Each number is 128 + 32 x the weight over its row's rms, rounded and kept within 0 to 255. Layers, rows and columns count from 0. The size above them is the row's rms in percent of the matrix's.

# layer 9 MLP up, 256x64, rms 0.118, rows 209-229, columns 0-63
size [111  94  96  89 108  94 107  87 101  96 102 111 109  93 104 109  98  86 105 113  97]
[[157 121  91 156 101 122 147 159  94 143  66  78  93 171  85 127 100 143 145 114 112 156 134 134  78 120 150 145 129  97 105 158 119 124 116 187 119 173  63 182 154 105  38 163 149 105 142 138 139 147  82 104 211 159 139 107 105 133 109 148 114 125  90 113]
 [186 103 113 102 163 192 117 158  81  91  89 140 123 132 151 101 123 129 157 120 157  85 121 126 164  99 156 165 150  82 111 114  90 153 207 129 122 125 177 165 137 109 179 105 117 115 129 153 128 133  54 142  59 116 111 143  71 107 123  75 123 165 148 155]
 [120 109 154 170 143  81 153 150 129 128 202 154 119  91  71  84 104  91 201 116 128 123 167 152  86 142 125 118 123 117 138 108 121  84 150 109 174 107 122 200 134 166  89 110 157  87 165 139 110 157  86 169 119 125 133 107  93 120 193  88 151 179 139 101]
 [ 81 131 170 141 147 110 158  63 156 132 138 154 110  69 133 133  86  84 162 126 140 142  87 136 148  83 121  83 153 142 104 111 105 152  96 159 207  76  93 116 127 143 145  90 184 136 181 151 155 153 138 135 109  90 155 136 133 213 125 178 145 147 144 142]
 [117 128 171 156 130 111  95 104 128 126  73 105 159 112 110  88 162 122 250  61 135 148 128  73 111 103 138 117  71 145 122 141  91 169 106 120 161 107 156  86 129 100 118 188 142 125 132 146  99  74 138 168 115 132 172 164 150 119 105  90 132 134 142 156]
 [132 150 167 140  58 135 124 183 117 119 157 120 135 150 171 183 103 114 194 125 142 149 178  95 144 138  88  92 126 137 108 106 154 112 136 106 132 128 129  95 102 144  80 145 138 185 190 127  99 125 149 109 120 101 105 196 122 183  37 146 148 119 103  88]
 [186 104 151 149 192 123 113 146 160 139 166 115  98 108 110 152 118 109 134 130 158 131 133 128 160 197 143 116  82 199  93 134 130 122 183 144 178 162 190 139  76 119  96 169 125  71 131 139  98 134 157 128 172 167 118 128  82 164 112 117  58 161 130 134]
 [110 220 100 132 121 118 133 157 125 125 157 119  73  77  90 150 170 109 133 114 147 123 172 149  97 127  62 192 167 137  94 163 113 113 146 185 189 123 113 104 131 161 162 149 126 131  77 141 148 135 139 179 129 151 134 123  93 112  90 200 138 129 128 174]
 [ 97  98 121 118  84  93 163 202 185 150 124 145 123  35 109 165 101 121 101  80 138 106  91 136 111 141 104 159 142 165 107 164 108  87 124 171 142 151  94 179 142 110 140 106 138  93 111 166 136 122 186 104 171 142 130 182 102 128 124 103 168 103 110 178]
 [114 108 158 171 165 113 106 165 146 148 189 115 126 125 102 165 134 118 148 167 205 113 119 137 102 160 135 137  93 212 104  97 122 126 133  93 111 125  85  80  85 133 146  87  90 130 127 159 134  71  70 132 115 218 147  94 109 170 129 115 162 124 132 137]
 [101 172 154 109 180 144 136 171 102 138  85 162 108 110 149 164 122 152 172 136 117 178 152 137 131 133 113 109 141 177 172 127 156 102 123 152  75 137 127 126  96 137 111 119 128 155 102 135  80 127 103 123  61 162  90 132  65 102 208  87  80 175 170  75]
 [103  82  80 154 121 165 152  96 107 132 135 206 140 146 144 151 168 141 138 182 144 126 110 133 187 129 129 132 100 164  45 151 136 100 154 101 126 207  94 119  87 108 107 121 127 114 124 181 140  48  95  88 101 141 131 157 141 126 120 171 137 152 100 158]
 [117 164  88 115  87 176 106 115 151 119 141 100 155  60 110 121 126 133 160  81 118 142 132 132  64 123 132  99 103 189 175 101 112 164 112 123  47 177 123 176 128 182 122 189  97  80 123 137 123 110 105 102  88 162 137 143 107 145 155  92  89 159 159 100]
 [180 146 100 110 165  89  47 116 167  89 107 133 140 134 145 147 123 138 137 118 102 107 100 138 113  73  67  51 126  90 106 139 126  90 133 130  81 119 129 135  98 130 147 134 136 112  71 167 150 107  53 105  89  91 144 176 144 117 192 102 145 160 157 110]
 [ 80  65 130 149 148 120 102 161 127  62 123 166  97 104 166  98 134 118 152 175 140 109 134 119 192 124 161 133 101 120 127 109 141 122 104 119 158 157  89 107 109 107 185 102 110 137 105 183 165 135 155 112 105 188  51 125 171  68 113  89 124 159 183 113]
 [150  69 104 158 153 150 142 170 113 172 136 126 159 135  91 151  96 111 143 162 120 128 121 198 126 218 163 109 145 164 117  70 148  81 115 160 149 111 104 117 145 116 109 152 156 182 168 137 108  97  67 133  66 155 149 118 173  68 129 116  95 149 115 115]
 [169  58 124  68 152 140 105 137  96 169 145 139  88 143  70 127  96 140 180  98 104 154  73 133 145 149 103  62 119  98 134 107 132  94 144 138 135 111 142 147 110  93 138  54 178 100 178 154 172 153 132  91 187 122  95 102 139 100 119 174 122 143 121 158]
 [135 138 155  37 156 156  75 118 122 171 150  80 148 133  54  96  87 132 119 155 186 120 125 178 114 140 143 135 146 122 143 114 111 137 146 109 151  59 115 136 120 120 157 171 117 175 110 116 128 183  53 133 148 144  96 119 137 122 148 112 147 183 117 187]
 [112 104 123  57 150 196 156 117 123 116 137 148 188 126 172 110  93 139 133 141 184  91 121  67  94 143 184 127  99  97  96 173 144 120 145  98 145 143  81 111 119 102 123 139  74 123 173 163 118 159 136 136 124 169 212 116 189 123 118 130 120  82 137 141]
 [184 126 170 114  92 127 124 197 114  88  90 188 118 140 148  86 129 152 102  74 124 174 104 119 149 172 123 115 111 147 105 171 118  90 159 152 146 104 188 159 159 166  82 150 136 141 138 154 122 182 203 129  99 128 142 184 102 132  88 106  92 102 138 110]
 [104 239 139 145 148 186 108 131 125 166 103 134  63  57  96 111 120 105 114  73 176 128  53 122  94 132 105 117 130 112 113 100 127 123 130 160 160 133 157 121 121 118 107  75 135 146 133  83  96 154 118 114 105 143 111 155  77  94 123 140  70 131 151 139]]